python train.py --num_hidden_layers=12 --hidden_size=96 --num_attention_heads=6 --norm_place="pre" --bias="none" --init="uniform" --init_std_down=0.0951 --lr_head=0.00737 --schedule="wsd" --decay_shape="linear" --batch_tokens=[8192, 16384] --max_seq_len=256 --train_tokens=97130000
Each number is 200 + 40 x the weight over its row's rms, rounded and kept within 0 to 999. Layers, rows and columns count from 0. The size before them is the row's rms in percent of the matrix's.

# layer 3 MLP up, 384x96, rms 0.0949, rows 256-328, columns 0-47
093,236,237,161,208,208,311,124,260,264,219,232,235,263,181,271,138,155,174,188,175,141,195,180,227,194,242,151,212,179,185,280,214,224,210,240,193,194,214,225,231,240,154,192,255,197,203,165,179
093,210,257,236,252,218,215,252,202,163,178,161,112,234,186,279,149,223,213,197,186,179,166,173,272,185,187,244,187,207,203,161,197,215,103,195,257,189,266,235,152,236,190,218,234,204,109,119,211
114,218,222,175,227,227,191,244,215,169,193,165,170,178,213,172,131,156,192,189,196,189,152,180,232,215,225,156,123,223,264,208,145,117,253,281,221,193,154,191,201,213,202,273,236,201,139,137,162
112,197,218,258,227,137,187,154,220,281,185,166,164,238,112,196,230,208,246,188,147,189,204,234,250,226,206,179,205,187,219,159,163,178,177,180,164,128,246,195,320,233,191,148,212,201,243,228,157
094,186,205,148,195,271,201,174,217,275,219,230,118,185,183,185,242,147,190,202,187,260,229,166,211,160,264,230,239,314,213,202,161,241,231,141,208,220,194,228,243,241,247,154,286,170,177,240,232
110,290,198,151,212,194,175,217,194,214,264,236,102,222,196,205,216,251,193,254,257,207,236,235,248,126,253,222,230,205,133,213,247,203,210,127,223,224,188,201,149,200,153,174,179,239,238,130,191
103,220,235,190,241,157,165,234,228,279,230,124,155,183,221,213,120,222,225,240,235,184,219,126,218,175,197,234,263,248,164,206,251,256,133,221,279,91,184,215,206,244,150,204,225,177,188,191,190
095,219,230,191,192,144,207,247,181,235,261,159,226,278,212,166,286,166,178,231,200,182,187,183,110,142,207,194,232,220,224,164,181,193,119,165,234,183,228,225,198,252,267,202,182,183,223,161,214
099,185,240,189,199,204,208,268,188,143,202,266,229,270,198,188,190,248,187,268,221,181,136,177,182,248,158,200,270,231,168,243,263,257,220,246,197,178,202,178,174,228,238,240,141,238,199,168,228
101,252,178,238,220,165,267,206,180,137,171,119,234,233,142,185,177,235,194,170,196,231,249,239,94,194,181,206,173,203,212,249,215,212,154,217,215,278,224,221,168,161,291,183,206,287,179,118,232
121,242,191,147,245,164,152,217,240,179,196,228,173,189,186,167,261,219,228,229,231,205,135,219,161,186,156,155,296,212,220,145,186,162,211,220,142,286,191,245,243,188,135,143,168,212,220,160,259
087,220,220,159,218,197,195,214,196,165,206,243,256,230,246,192,160,137,178,179,157,184,169,205,157,246,99,189,249,178,278,176,186,213,169,186,212,213,202,195,213,193,228,162,296,147,225,122,227
079,204,127,136,202,217,179,124,209,252,252,247,247,219,214,233,192,205,224,136,223,123,172,273,227,199,279,162,207,314,212,209,158,251,202,150,173,158,207,178,177,241,161,185,282,241,219,176,246
105,240,210,209,241,207,239,181,280,170,209,200,244,190,158,201,228,213,216,239,224,220,192,266,188,119,246,230,193,223,205,181,144,164,100,215,139,182,266,243,196,218,268,204,180,217,266,199,190
090,206,222,183,176,245,172,182,146,238,232,176,228,159,186,212,190,245,147,141,281,233,216,195,207,205,216,123,222,212,228,193,257,207,129,42,202,267,120,169,127,229,106,161,187,255,243,202,261
096,263,263,194,224,247,176,175,213,185,225,229,221,278,220,208,219,153,238,144,221,181,200,195,238,183,230,231,125,170,163,157,174,252,137,163,153,221,254,287,201,242,173,203,150,244,162,158,242
092,226,212,192,143,263,126,146,169,173,275,217,195,178,160,124,184,229,179,187,225,204,264,215,230,166,159,310,235,233,210,200,158,220,163,157,202,261,162,147,150,151,228,212,140,152,248,235,169
098,184,196,195,171,258,198,230,216,207,206,136,188,263,192,145,145,184,224,175,284,165,214,206,274,196,125,224,209,174,235,162,254,197,281,199,153,164,139,99,260,170,196,226,241,226,223,212,240
079,138,256,210,209,240,283,177,184,172,131,180,173,273,127,244,244,191,209,214,230,201,212,184,198,230,212,211,255,168,168,274,233,228,171,183,117,193,144,198,253,196,221,236,212,238,150,175,142
082,143,160,185,218,211,206,196,266,144,146,236,179,242,223,117,203,154,238,196,236,151,185,188,238,205,149,280,169,236,202,313,299,157,186,258,247,170,227,173,203,205,187,227,208,216,235,177,203
090,232,206,197,157,189,243,310,186,219,181,176,201,242,212,195,203,190,189,222,208,234,169,172,227,190,215,295,170,191,240,173,184,120,176,168,229,118,195,234,161,157,203,195,252,168,217,276,239
111,301,190,183,270,176,204,188,200,153,200,222,194,142,211,202,203,233,154,202,247,102,163,193,215,76,217,137,255,196,245,191,208,250,123,264,186,201,173,285,218,251,198,149,154,252,186,224,151
104,252,151,203,170,189,268,204,266,142,174,131,195,214,230,248,174,236,195,139,156,249,160,180,213,203,211,211,262,235,180,244,198,227,219,253,153,125,214,206,280,314,200,269,303,199,128,158,193
098,164,174,150,170,180,180,160,209,235,204,156,222,176,278,203,250,215,204,211,205,188,167,205,136,161,244,132,142,212,166,256,219,170,187,150,218,236,226,218,196,185,218,244,244,250,147,145,179
089,174,142,170,149,208,239,172,237,222,204,186,260,151,185,193,188,235,201,184,191,202,200,270,196,240,188,170,159,231,160,261,212,186,145,121,168,201,189,164,181,164,194,205,212,192,184,207,131
082,244,199,251,281,140,181,185,242,187,166,155,208,221,204,226,214,205,246,256,209,216,90,235,192,161,279,215,245,181,186,184,232,209,147,182,218,176,175,192,200,176,199,182,122,282,225,176,203
108,158,220,256,205,190,178,130,190,221,270,228,230,284,127,226,213,207,95,188,241,249,181,204,219,201,214,222,244,252,177,140,220,172,179,260,213,233,145,171,251,194,130,158,227,176,164,195,295
091,173,276,175,110,256,279,162,216,199,162,117,213,153,223,179,230,212,211,244,168,187,228,219,266,148,181,245,176,205,233,183,166,222,179,194,204,193,158,188,215,141,124,169,159,205,196,232,202
118,292,257,225,191,178,184,175,158,233,224,268,250,187,265,249,193,238,159,240,202,210,133,152,159,221,152,250,211,239,131,209,216,111,149,241,237,143,241,222,262,176,167,165,186,252,248,180,227
087,183,182,165,260,187,187,212,246,156,162,209,173,126,191,199,226,166,171,236,193,223,210,246,242,271,162,231,231,228,175,199,212,179,197,171,211,148,304,157,178,206,193,221,174,167,193,96,190
102,183,213,205,240,137,260,297,187,117,232,162,174,257,196,273,258,222,241,256,213,177,196,229,246,226,194,174,166,226,152,213,186,239,200,207,161,197,249,178,216,215,179,193,154,183,171,228,221
119,188,233,250,246,257,230,150,188,204,232,150,181,214,209,119,211,231,164,171,187,181,205,166,214,227,143,193,186,225,148,188,180,238,221,304,136,152,172,242,274,134,145,137,224,199,155,232,229
090,236,234,197,211,247,171,188,211,196,248,219,236,241,179,208,243,159,213,192,264,121,195,231,80,172,213,107,158,181,153,200,245,163,254,242,210,192,224,231,146,241,195,188,219,209,221,166,230
087,212,157,235,133,170,210,260,251,219,188,254,220,214,210,232,154,166,220,200,194,169,192,244,224,171,188,210,189,157,152,226,192,241,226,144,163,159,218,201,269,204,176,224,209,241,257,199,198
099,191,269,194,199,166,282,192,189,152,138,167,178,198,192,158,199,191,179,209,284,201,188,165,253,258,222,131,178,205,140,207,199,235,184,190,210,159,200,135,186,284,194,157,186,244,188,222,146
096,245,181,235,247,192,217,289,171,154,155,130,136,222,137,204,198,240,226,203,190,202,145,268,184,267,242,189,215,149,239,218,176,230,172,169,178,216,140,185,150,257,203,204,230,191,196,206,222
113,211,231,277,256,157,179,176,196,141,171,240,288,198,121,154,173,124,220,270,185,193,175,204,187,197,195,180,241,197,179,162,252,206,259,191,275,183,206,181,211,173,171,175,165,216,258,257,148
104,235,141,231,224,208,169,209,194,203,187,191,237,185,190,229,278,160,205,222,201,203,230,142,192,166,205,247,190,286,229,185,156,198,240,94,172,181,211,208,167,159,255,248,273,184,243,208,221
095,154,182,83,166,219,255,182,256,176,238,249,280,184,264,208,186,203,229,222,193,219,154,187,227,177,156,263,171,178,190,224,206,184,124,240,248,152,176,125,223,167,131,156,248,236,118,218,220
107,180,183,237,145,262,186,268,254,225,129,206,137,268,191,152,162,131,160,209,229,232,207,152,157,230,195,214,177,211,188,224,289,204,139,196,234,119,177,192,199,195,159,172,118,236,236,217,246
101,228,290,202,246,167,240,269,181,170,161,215,236,171,200,254,284,165,240,274,186,149,192,256,195,185,212,149,144,178,116,180,165,85,246,192,211,219,213,205,203,220,160,175,204,209,155,174,242
083,188,212,193,252,194,170,225,170,200,158,220,224,222,178,196,158,209,200,234,194,199,201,168,245,209,222,188,141,135,206,231,247,262,255,209,262,153,173,245,174,249,170,156,227,182,195,285,133
086,219,231,266,223,167,190,251,256,145,245,257,219,251,147,185,195,159,211,231,262,199,211,200,152,243,243,220,218,124,168,209,216,262,222,299,205,138,162,169,215,274,183,177,227,226,201,189,213
124,250,168,193,258,178,227,228,204,218,169,250,208,208,174,225,192,198,140,223,171,118,191,265,258,246,236,154,205,194,171,219,180,159,166,286,277,143,223,230,238,145,192,141,151,124,185,217,244
112,274,203,214,151,169,143,201,224,220,222,240,203,272,166,180,178,240,117,210,242,206,162,200,209,199,132,147,235,259,186,217,241,164,150,236,161,244,220,218,158,228,211,158,149,188,157,175,167
105,263,300,213,208,203,156,317,259,210,241,211,212,224,179,193,166,258,209,224,155,194,234,237,220,189,205,219,245,157,274,195,180,167,233,134,226,148,109,159,208,225,224,113,223,193,201,178,191
098,187,210,151,174,234,224,177,194,211,198,227,229,173,209,134,165,231,210,136,226,168,239,299,217,241,209,211,248,222,200,206,217,194,164,309,177,184,206,172,196,158,165,197,223,184,109,194,226
088,178,169,203,211,236,249,199,183,194,172,160,179,267,222,203,187,174,202,140,231,246,216,241,285,249,199,156,270,167,252,178,160,165,170,184,275,202,232,134,201,180,170,244,175,216,220,163,237
093,170,212,274,211,242,268,181,227,227,232,189,195,191,184,176,161,223,219,154,268,229,186,240,239,146,206,249,191,231,257,258,214,180,154,202,124,216,182,122,147,249,181,223,207,213,184,242,131
101,266,245,184,201,259,139,226,221,221,152,229,122,248,277,214,152,161,205,248,198,154,169,144,226,142,208,141,201,119,188,260,151,265,187,173,199,191,140,242,233,203,212,214,244,229,171,174,226
096,174,167,187,205,167,160,159,239,168,275,111,139,151,176,203,175,266,236,208,185,205,229,235,182,245,216,177,217,203,164,285,143,118,169,213,233,230,272,200,158,127,222,215,183,174,252,234,208
090,210,231,206,262,204,149,209,167,193,169,199,132,186,203,115,247,158,167,179,190,187,213,200,211,239,145,161,263,166,206,194,158,209,240,280,244,190,181,201,215,178,233,167,195,218,192,152,192
106,195,230,137,142,181,251,188,254,137,271,220,210,214,162,156,141,206,195,189,137,290,219,268,180,196,233,183,199,233,146,168,140,226,222,195,228,216,185,169,183,171,179,187,204,170,116,138,235
092,211,130,195,188,175,224,164,189,210,164,159,133,179,190,189,182,233,176,184,221,198,166,203,214,171,253,288,113,270,154,170,203,168,210,135,279,185,228,157,168,135,226,137,141,189,150,161,210
094,265,204,171,211,263,105,203,212,186,240,133,267,152,135,252,236,263,177,151,176,182,203,183,252,181,238,194,244,163,254,174,211,260,199,201,173,174,229,264,196,158,164,253,216,178,126,197,280
092,236,178,123,222,107,157,246,177,216,219,136,203,151,159,232,211,269,150,246,157,217,272,181,224,222,179,241,236,159,210,260,229,235,244,189,204,153,161,190,207,203,199,239,151,202,129,286,209
111,199,171,185,182,223,126,213,190,196,186,177,188,221,249,169,125,175,102,241,169,197,158,184,164,123,201,200,183,184,272,110,198,180,212,194,182,254,153,188,168,180,215,141,230,235,234,141,215
104,231,219,227,223,176,144,184,168,107,216,245,129,182,164,215,242,208,234,216,216,209,171,240,227,209,258,175,250,137,180,172,219,224,170,255,182,188,181,182,242,161,215,195,299,210,202,204,254
099,225,279,224,208,247,171,159,178,143,279,112,126,215,137,181,165,155,175,224,179,144,178,190,156,170,151,200,181,198,228,215,182,231,204,190,173,126,270,158,203,219,184,224,242,230,189,227,188
117,181,166,222,256,177,183,192,110,141,223,223,175,296,268,249,167,146,127,201,264,143,172,163,198,239,244,233,213,234,153,171,266,201,205,177,237,195,204,198,173,230,198,210,148,203,242,230,201
102,265,265,254,265,123,202,156,238,208,159,233,161,209,232,147,208,238,165,227,262,226,187,182,218,257,294,210,143,216,173,194,130,266,149,162,191,189,207,168,179,129,212,184,143,173,258,173,193
099,258,130,277,220,245,133,177,238,170,231,263,199,152,166,221,175,170,249,241,237,243,174,214,191,145,294,170,197,175,210,213,238,170,165,202,145,225,154,172,132,141,171,212,171,223,137,195,246
113,224,212,191,268,208,182,226,183,153,182,217,181,207,138,222,180,248,151,241,215,170,131,172,246,200,207,186,214,156,210,202,265,264,166,149,187,210,175,198,88,262,183,168,239,235,242,259,145
103,153,188,192,175,182,232,253,208,162,177,97,219,149,173,143,198,134,189,219,280,239,237,230,170,231,271,193,201,155,148,183,219,179,286,168,262,147,231,248,215,183,247,208,142,193,256,236,231
088,182,219,261,239,266,311,205,227,160,222,176,228,232,203,192,168,233,222,228,246,196,168,235,254,242,161,281,195,199,248,200,213,182,180,181,189,233,182,213,179,207,230,237,168,206,151,220,197
087,144,237,139,233,232,200,247,228,191,196,244,155,175,261,279,254,172,205,250,237,237,150,272,250,220,235,233,249,221,253,163,198,250,103,204,211,202,191,178,192,134,279,141,182,207,213,231,197
090,120,268,181,181,205,160,266,194,173,143,182,178,266,168,155,203,156,150,254,199,229,216,180,199,181,236,191,219,198,156,151,195,183,241,247,209,264,149,155,186,256,170,216,162,171,181,272,221
097,224,129,210,238,170,142,185,198,151,153,217,190,247,183,127,193,150,136,193,150,244,237,204,200,278,99,248,215,212,167,193,151,165,193,187,123,206,166,230,182,269,217,231,267,225,166,241,179
104,251,205,139,216,135,276,230,143,152,186,209,176,190,165,215,205,180,107,166,162,156,194,275,234,188,186,170,187,222,198,154,200,221,216,156,169,166,207,173,187,233,178,169,157,295,267,267,187
108,222,184,208,197,190,176,174,241,209,193,188,201,217,228,146,179,186,193,258,220,161,62,255,175,110,161,217,169,190,159,202,220,219,163,118,147,189,227,243,311,237,231,177,280,203,270,147,218
101,194,185,169,229,236,244,144,219,234,167,175,188,123,112,153,221,256,205,212,213,115,185,199,258,241,166,150,131,137,219,264,211,153,266,184,217,181,126,180,205,156,205,170,162,179,216,255,134
091,228,196,202,158,141,202,94,263,131,119,141,224,222,195,168,160,143,187,179,251,228,172,231,241,182,194,226,175,276,199,198,189,156,197,208,199,181,230,264,135,262,202,214,227,118,166,197,210
101,193,181,201,254,192,254,132,214,149,170,297,206,243,190,199,147,239,126,260,281,175,174,256,181,164,216,244,174,256,160,201,205,225,212,152,244,243,163,180,172,232,208,148,250,134,210,170,188
# layer 3 MLP down (transposed), 384x96, rms 0.0952, rows 256-327, columns 0-47
100,231,182,169,201,186,166,232,299,222,201,96,179,199,174,141,232,175,212,220,177,197,236,173,162,142,166,215,270,177,232,134,272,215,174,211,257,184,193,218,186,191,306,198,265,180,202,173,180
093,131,184,147,174,111,194,240,152,220,206,115,179,218,184,250,98,141,222,200,117,233,239,208,201,216,179,134,158,252,195,214,240,204,163,199,196,261,172,153,285,131,206,232,217,176,224,166,144
119,240,197,193,195,201,231,105,208,176,190,220,207,190,241,189,201,171,115,202,187,259,219,206,158,239,191,156,216,203,183,274,144,194,178,176,217,242,229,209,190,133,130,286,148,214,162,199,188
112,186,180,204,219,242,196,149,142,165,209,218,179,254,247,140,306,230,206,187,236,233,208,165,165,207,225,166,259,261,204,166,206,223,118,69,213,201,187,138,210,171,242,150,230,232,184,199,219
097,205,190,186,162,194,210,171,219,227,200,250,236,215,128,255,254,179,221,278,228,263,175,255,119,169,238,209,192,191,210,163,173,236,228,136,209,216,202,149,262,190,186,242,321,135,242,227,211
101,210,223,205,243,198,237,197,306,129,217,214,140,255,161,180,234,235,172,231,216,251,233,155,238,198,173,210,161,153,191,189,115,227,222,156,89,230,163,212,172,146,177,172,162,243,139,224,254
090,203,177,249,197,164,126,189,181,169,229,172,220,265,219,219,189,256,193,263,219,212,139,196,230,223,188,200,239,170,223,194,245,139,124,156,197,177,174,229,227,263,187,221,229,241,206,177,261
082,260,274,188,217,224,136,207,141,192,254,206,135,194,215,201,170,237,222,221,207,128,205,259,247,215,278,203,217,236,162,164,262,218,223,203,176,187,191,282,163,232,178,152,147,196,175,216,165
096,182,189,196,160,205,143,147,179,268,225,110,174,151,225,203,205,128,105,155,224,246,172,233,172,186,188,194,188,177,200,112,180,163,244,225,179,215,201,213,211,183,231,189,239,261,157,221,181
105,226,163,256,248,162,270,212,237,171,220,177,208,258,214,216,173,150,285,164,274,212,189,180,187,145,196,230,279,206,143,217,229,223,182,223,196,188,208,230,134,170,230,171,205,156,227,247,100
117,200,192,194,222,188,171,210,257,163,125,208,228,186,244,303,240,214,256,216,173,273,112,156,202,250,218,214,183,218,176,216,278,219,278,179,201,258,211,189,252,241,105,162,188,183,174,249,257
085,154,187,219,160,186,208,243,223,179,222,176,206,265,272,129,173,171,204,158,216,199,138,200,180,206,225,197,233,152,239,195,189,266,235,192,241,170,196,203,210,187,205,235,228,225,201,153,273
080,192,225,157,170,290,215,182,207,252,154,187,155,227,205,185,212,165,167,145,212,276,226,142,214,193,162,153,189,227,136,185,218,199,167,147,132,183,141,175,172,259,201,234,191,229,164,217,195
109,184,106,210,146,105,178,214,188,229,242,202,180,150,193,189,157,186,207,168,113,169,139,244,160,281,201,138,206,173,133,244,175,218,197,255,193,225,225,254,241,209,253,204,231,242,184,190,175
094,156,259,235,161,249,231,181,254,236,192,174,208,210,177,214,138,188,239,229,229,167,233,188,243,180,156,224,205,274,190,235,194,155,251,217,194,190,239,288,185,239,129,235,221,233,271,124,204
094,179,251,202,247,236,163,172,181,198,144,230,162,160,210,238,127,214,197,226,137,259,240,190,219,217,186,129,152,207,236,151,237,207,197,234,219,161,225,152,229,153,175,230,169,153,198,163,197
085,269,229,152,239,200,185,140,265,226,197,266,251,212,267,205,190,236,132,206,227,277,182,176,182,163,194,193,240,289,232,227,152,219,147,223,240,229,158,153,209,172,152,173,162,260,192,201,112
095,196,155,196,238,214,256,190,243,249,157,207,158,239,191,177,204,242,238,229,133,181,173,258,229,154,260,184,146,246,181,218,129,253,141,243,102,139,280,261,194,164,198,163,179,193,187,210,102
079,163,165,175,145,232,177,239,233,180,265,169,200,241,205,179,193,202,238,216,222,210,227,149,224,201,201,196,132,150,224,232,146,256,182,214,216,87,193,156,166,221,168,195,170,146,221,148,189
088,183,212,191,157,197,177,206,180,186,233,228,185,243,217,270,184,220,163,150,106,187,248,209,223,173,212,323,210,128,189,169,207,239,206,176,230,126,166,165,252,188,200,233,255,201,223,226,183
094,236,268,252,179,210,283,222,209,217,175,206,245,233,216,253,188,255,311,150,182,192,235,165,209,259,202,111,257,228,180,182,196,267,141,289,258,188,213,163,226,241,215,165,166,198,279,265,216
116,142,191,193,191,185,203,151,249,162,180,198,233,214,166,244,154,187,151,178,233,251,202,172,223,231,209,156,184,181,200,160,232,194,133,222,258,195,265,183,222,207,177,175,111,216,274,192,234
101,204,196,197,184,285,182,166,221,209,176,201,171,234,214,143,152,145,158,206,127,222,275,184,239,144,170,218,167,171,201,175,146,152,147,203,213,161,222,190,248,214,183,225,220,217,194,250,232
088,232,320,111,148,215,230,238,145,201,187,175,159,171,135,115,171,248,195,210,203,192,236,237,241,197,155,283,188,192,221,163,258,221,233,199,128,170,168,193,225,230,167,212,194,184,183,252,221
082,159,203,261,112,212,222,217,168,172,257,273,232,192,191,170,226,240,239,153,216,253,231,204,268,177,214,170,169,164,159,198,238,132,153,215,205,253,202,179,251,203,175,188,195,174,192,242,194
081,173,183,190,181,170,203,97,181,246,207,170,176,216,111,213,150,231,196,124,152,151,255,139,219,171,173,154,159,193,181,175,145,170,174,143,141,99,184,257,191,234,166,157,221,136,239,235,236
128,161,140,163,223,174,164,201,198,211,185,223,213,218,200,216,153,306,174,250,170,220,220,192,238,204,221,181,165,194,212,176,174,235,134,207,173,219,172,145,281,147,188,203,177,132,233,184,203
093,177,237,220,204,179,155,148,135,250,215,287,224,213,233,246,217,261,173,229,190,209,164,252,193,209,182,223,283,212,181,115,247,251,210,148,214,196,185,167,222,182,228,234,157,158,234,214,90
112,166,251,217,186,187,177,279,224,155,166,201,140,169,229,220,256,143,151,156,162,175,222,162,214,255,236,221,153,192,244,260,156,221,233,217,117,158,221,153,177,177,204,189,164,164,203,166,254
090,173,212,195,180,154,194,139,147,192,137,121,172,222,280,183,161,214,186,219,148,214,273,184,179,174,233,162,229,223,106,177,231,143,90,264,266,173,207,178,124,194,198,202,160,142,224,203,191
101,203,188,204,246,196,144,210,226,213,251,156,241,197,203,115,156,155,203,185,188,235,266,192,90,242,150,228,207,154,217,166,126,144,118,162,216,233,191,209,182,236,197,143,202,206,204,190,246
106,183,201,177,176,174,179,274,240,186,202,197,239,204,140,180,207,219,153,249,257,211,148,140,259,300,120,212,137,174,219,199,137,166,184,194,225,239,191,183,283,216,154,210,195,264,208,185,179
089,194,190,245,223,194,166,256,205,197,240,206,112,195,195,251,226,174,234,169,205,124,227,184,223,238,182,207,250,227,218,182,183,210,217,113,147,239,150,239,176,179,325,271,176,184,224,201,111
084,158,210,255,201,237,206,113,183,233,147,169,145,133,154,227,200,205,152,159,146,234,228,180,143,226,150,219,201,164,172,154,190,201,152,221,162,197,131,155,181,234,206,217,191,206,166,242,196
100,157,197,190,159,170,169,235,189,229,183,267,188,192,192,102,191,194,205,277,114,255,208,226,173,172,153,208,208,180,185,249,206,191,221,211,144,214,199,217,275,175,253,222,258,252,214,146,269
114,256,213,240,192,163,219,223,191,210,236,206,156,285,167,273,195,209,270,181,251,217,108,251,262,182,223,146,221,160,257,227,123,162,183,281,214,171,189,220,163,212,294,226,188,166,239,106,154
112,151,207,129,163,257,237,163,224,222,221,229,229,220,143,236,134,303,176,224,180,171,183,254,230,202,225,227,200,284,230,143,147,198,219,237,167,172,158,166,184,214,229,179,179,190,180,228,255
097,192,232,221,174,226,223,161,175,181,127,185,230,171,185,133,156,218,180,193,169,244,216,321,233,145,217,215,217,223,202,234,200,229,98,166,197,176,139,114,154,251,129,195,194,164,193,189,183
096,197,171,215,184,128,166,215,205,134,198,114,189,191,165,130,227,291,151,161,190,160,208,183,131,177,195,180,284,159,184,215,229,192,184,140,174,187,139,177,196,130,237,256,203,183,245,138,135
105,125,176,271,154,281,171,259,143,190,193,171,203,229,249,232,152,176,153,169,206,107,228,204,197,205,217,242,223,260,200,212,225,275,183,168,194,215,205,213,185,196,231,277,168,160,181,107,180
103,192,259,224,207,208,169,221,258,123,214,128,108,225,166,222,245,239,178,190,263,219,276,249,164,204,195,174,192,184,248,211,197,165,192,161,203,229,188,156,196,202,226,230,240,117,223,229,204
085,139,128,182,293,184,185,247,209,205,193,142,155,200,152,168,204,180,183,207,153,125,165,121,184,199,185,282,198,239,169,203,255,233,157,144,138,173,209,181,236,227,192,184,196,165,202,189,278
088,195,199,160,133,217,218,160,186,245,178,177,165,114,217,133,231,241,185,241,136,170,198,148,225,174,136,204,216,112,247,135,204,145,108,219,198,209,143,259,99,269,194,213,175,136,220,171,157
137,180,274,220,203,174,172,234,264,219,175,268,236,192,210,229,297,176,188,169,217,112,171,192,194,198,246,218,178,291,130,199,202,249,219,173,186,173,204,201,143,193,305,206,181,237,233,183,201
109,174,227,181,195,118,219,251,205,182,224,203,283,271,112,272,233,168,243,257,211,207,216,248,202,147,246,281,118,213,258,193,147,223,205,201,210,152,224,151,182,153,210,250,190,224,182,246,296
107,200,314,218,188,134,223,190,226,167,144,207,129,208,239,192,212,220,165,212,232,227,213,258,151,197,192,261,187,197,251,214,209,167,167,221,170,265,94,147,216,260,266,74,188,210,204,219,173
094,127,191,202,280,175,181,189,222,231,258,207,231,159,160,200,171,205,247,256,133,209,184,324,229,230,253,258,201,232,116,162,166,200,219,159,212,143,230,227,252,169,171,243,198,183,141,265,199
096,192,85,217,222,175,196,250,188,105,204,215,131,180,187,213,171,207,219,155,130,193,193,263,223,211,207,179,136,149,264,158,213,126,199,206,283,235,241,188,211,285,229,173,279,203,246,160,298
089,217,212,221,171,146,197,288,178,116,169,191,212,185,241,242,165,223,167,188,242,187,195,259,204,212,208,105,189,186,153,266,267,222,232,255,139,195,242,232,181,179,176,230,259,241,250,250,117
095,207,197,208,293,192,177,147,161,242,187,121,159,167,158,182,184,254,95,200,244,177,242,272,231,192,209,192,191,149,194,172,178,100,258,202,108,177,250,202,266,242,214,223,262,181,251,220,184
096,122,224,165,212,281,138,161,320,162,229,142,225,165,184,177,173,220,179,172,132,158,219,144,181,233,189,192,216,193,168,169,200,72,164,194,227,226,159,221,225,198,186,146,177,190,210,211,235
093,225,107,117,137,163,198,175,194,184,205,175,270,200,193,190,133,189,213,160,219,152,181,207,175,187,220,191,183,208,170,144,110,136,152,156,197,211,229,172,199,140,246,186,179,184,257,160,197
107,200,207,159,175,223,293,239,183,237,216,157,256,208,225,204,212,180,151,192,124,279,210,137,167,162,244,165,213,165,170,155,295,245,165,181,161,117,167,218,125,144,150,238,154,128,184,155,183
094,178,226,173,214,270,215,218,172,190,207,118,231,112,253,222,143,220,197,277,226,251,139,220,261,172,240,177,180,220,185,207,191,138,186,214,181,169,227,195,223,117,206,227,177,200,137,150,121
096,132,208,150,181,253,162,220,74,136,213,232,275,180,215,225,240,195,183,204,167,235,146,166,237,226,214,189,169,222,219,264,300,189,230,125,209,247,164,214,190,192,139,267,140,180,184,184,267
095,140,239,212,324,177,125,173,173,160,179,210,244,215,244,185,176,194,220,233,134,211,218,154,169,209,168,195,209,243,258,151,196,157,186,177,251,189,205,121,162,223,227,162,212,120,227,132,251
105,201,197,194,199,196,181,231,293,254,236,193,175,211,167,154,197,169,140,195,196,242,101,188,213,191,193,277,234,207,210,118,229,148,272,197,227,128,227,280,229,222,281,248,148,154,177,265,319
096,141,167,196,151,211,150,252,156,286,144,175,217,165,170,161,198,174,146,197,220,219,148,175,222,272,177,255,223,252,171,255,122,143,209,239,268,191,193,266,241,194,234,230,233,131,157,199,197
096,194,195,208,133,157,222,214,145,152,180,194,190,205,234,253,244,174,205,254,264,130,178,172,247,188,173,206,217,214,169,168,185,288,168,204,179,207,178,255,185,218,152,259,249,139,191,199,137
124,185,151,180,215,104,213,170,149,203,197,225,256,252,166,227,237,159,148,253,210,189,194,222,82,182,135,151,179,118,275,239,227,252,258,171,181,223,157,225,205,238,218,239,188,180,178,154,154
104,257,262,209,251,140,185,194,227,192,227,249,142,155,198,220,199,207,240,177,216,167,119,203,217,182,224,212,162,212,146,227,152,254,214,238,183,211,188,181,184,126,217,152,199,125,226,159,125
100,191,218,200,236,224,191,153,157,244,295,302,235,171,166,135,188,247,203,175,188,118,167,214,221,157,137,219,160,190,227,248,235,182,206,142,136,210,162,181,225,170,177,181,188,236,226,219,179
110,187,200,205,187,254,99,248,118,217,172,129,183,196,234,144,219,235,249,190,189,65,201,206,213,219,158,225,156,227,217,185,209,184,165,244,149,176,190,250,195,257,222,199,251,143,189,207,222
101,131,212,261,233,217,185,299,238,157,187,270,198,259,209,163,219,191,165,230,110,224,187,248,242,167,144,214,245,182,160,241,195,221,242,207,256,167,203,160,238,205,164,227,162,165,178,164,255
090,207,217,258,193,181,264,167,207,315,166,175,218,246,243,234,247,164,156,160,130,136,220,173,250,146,187,188,207,217,228,262,259,221,211,157,169,206,147,241,227,169,179,280,254,150,224,177,218
090,204,132,184,213,219,193,212,168,148,173,220,164,110,155,257,127,228,217,225,110,134,168,257,271,178,210,193,151,231,200,204,178,219,185,186,193,225,210,228,207,242,223,250,209,206,205,251,130
099,198,161,212,224,212,224,215,225,175,153,243,158,225,216,191,160,200,185,189,109,161,191,197,220,185,164,166,272,190,149,187,273,120,208,279,277,205,144,146,207,201,257,246,173,229,209,180,140
095,159,182,142,153,177,185,212,134,169,193,269,234,232,230,191,231,211,203,204,207,174,192,259,255,172,232,183,172,188,296,227,248,164,230,204,219,160,128,204,257,177,114,196,157,213,176,149,197
106,205,212,203,226,210,222,56,165,175,199,182,207,234,166,219,209,266,187,124,266,212,166,221,232,123,209,191,277,164,159,230,219,169,156,236,233,225,265,265,230,138,124,222,171,223,196,154,191
105,170,158,229,133,156,247,248,193,194,307,159,213,155,203,242,234,188,248,227,219,171,179,215,267,230,205,223,204,228,204,204,205,109,223,227,207,236,187,222,171,206,197,179,214,202,167,195,128
105,169,185,171,208,100,222,239,168,242,188,111,229,185,254,209,240,277,125,238,119,192,180,239,175,117,213,252,299,255,241,130,186,188,195,202,192,197,206,187,168,241,105,197,203,175,208,189,222
103,219,171,199,193,116,152,246,146,196,239,221,205,225,220,175,239,185,210,188,105,180,195,234,168,163,181,214,148,166,240,227,198,216,256,204,202,196,180,225,235,148,279,183,128,208,250,213,203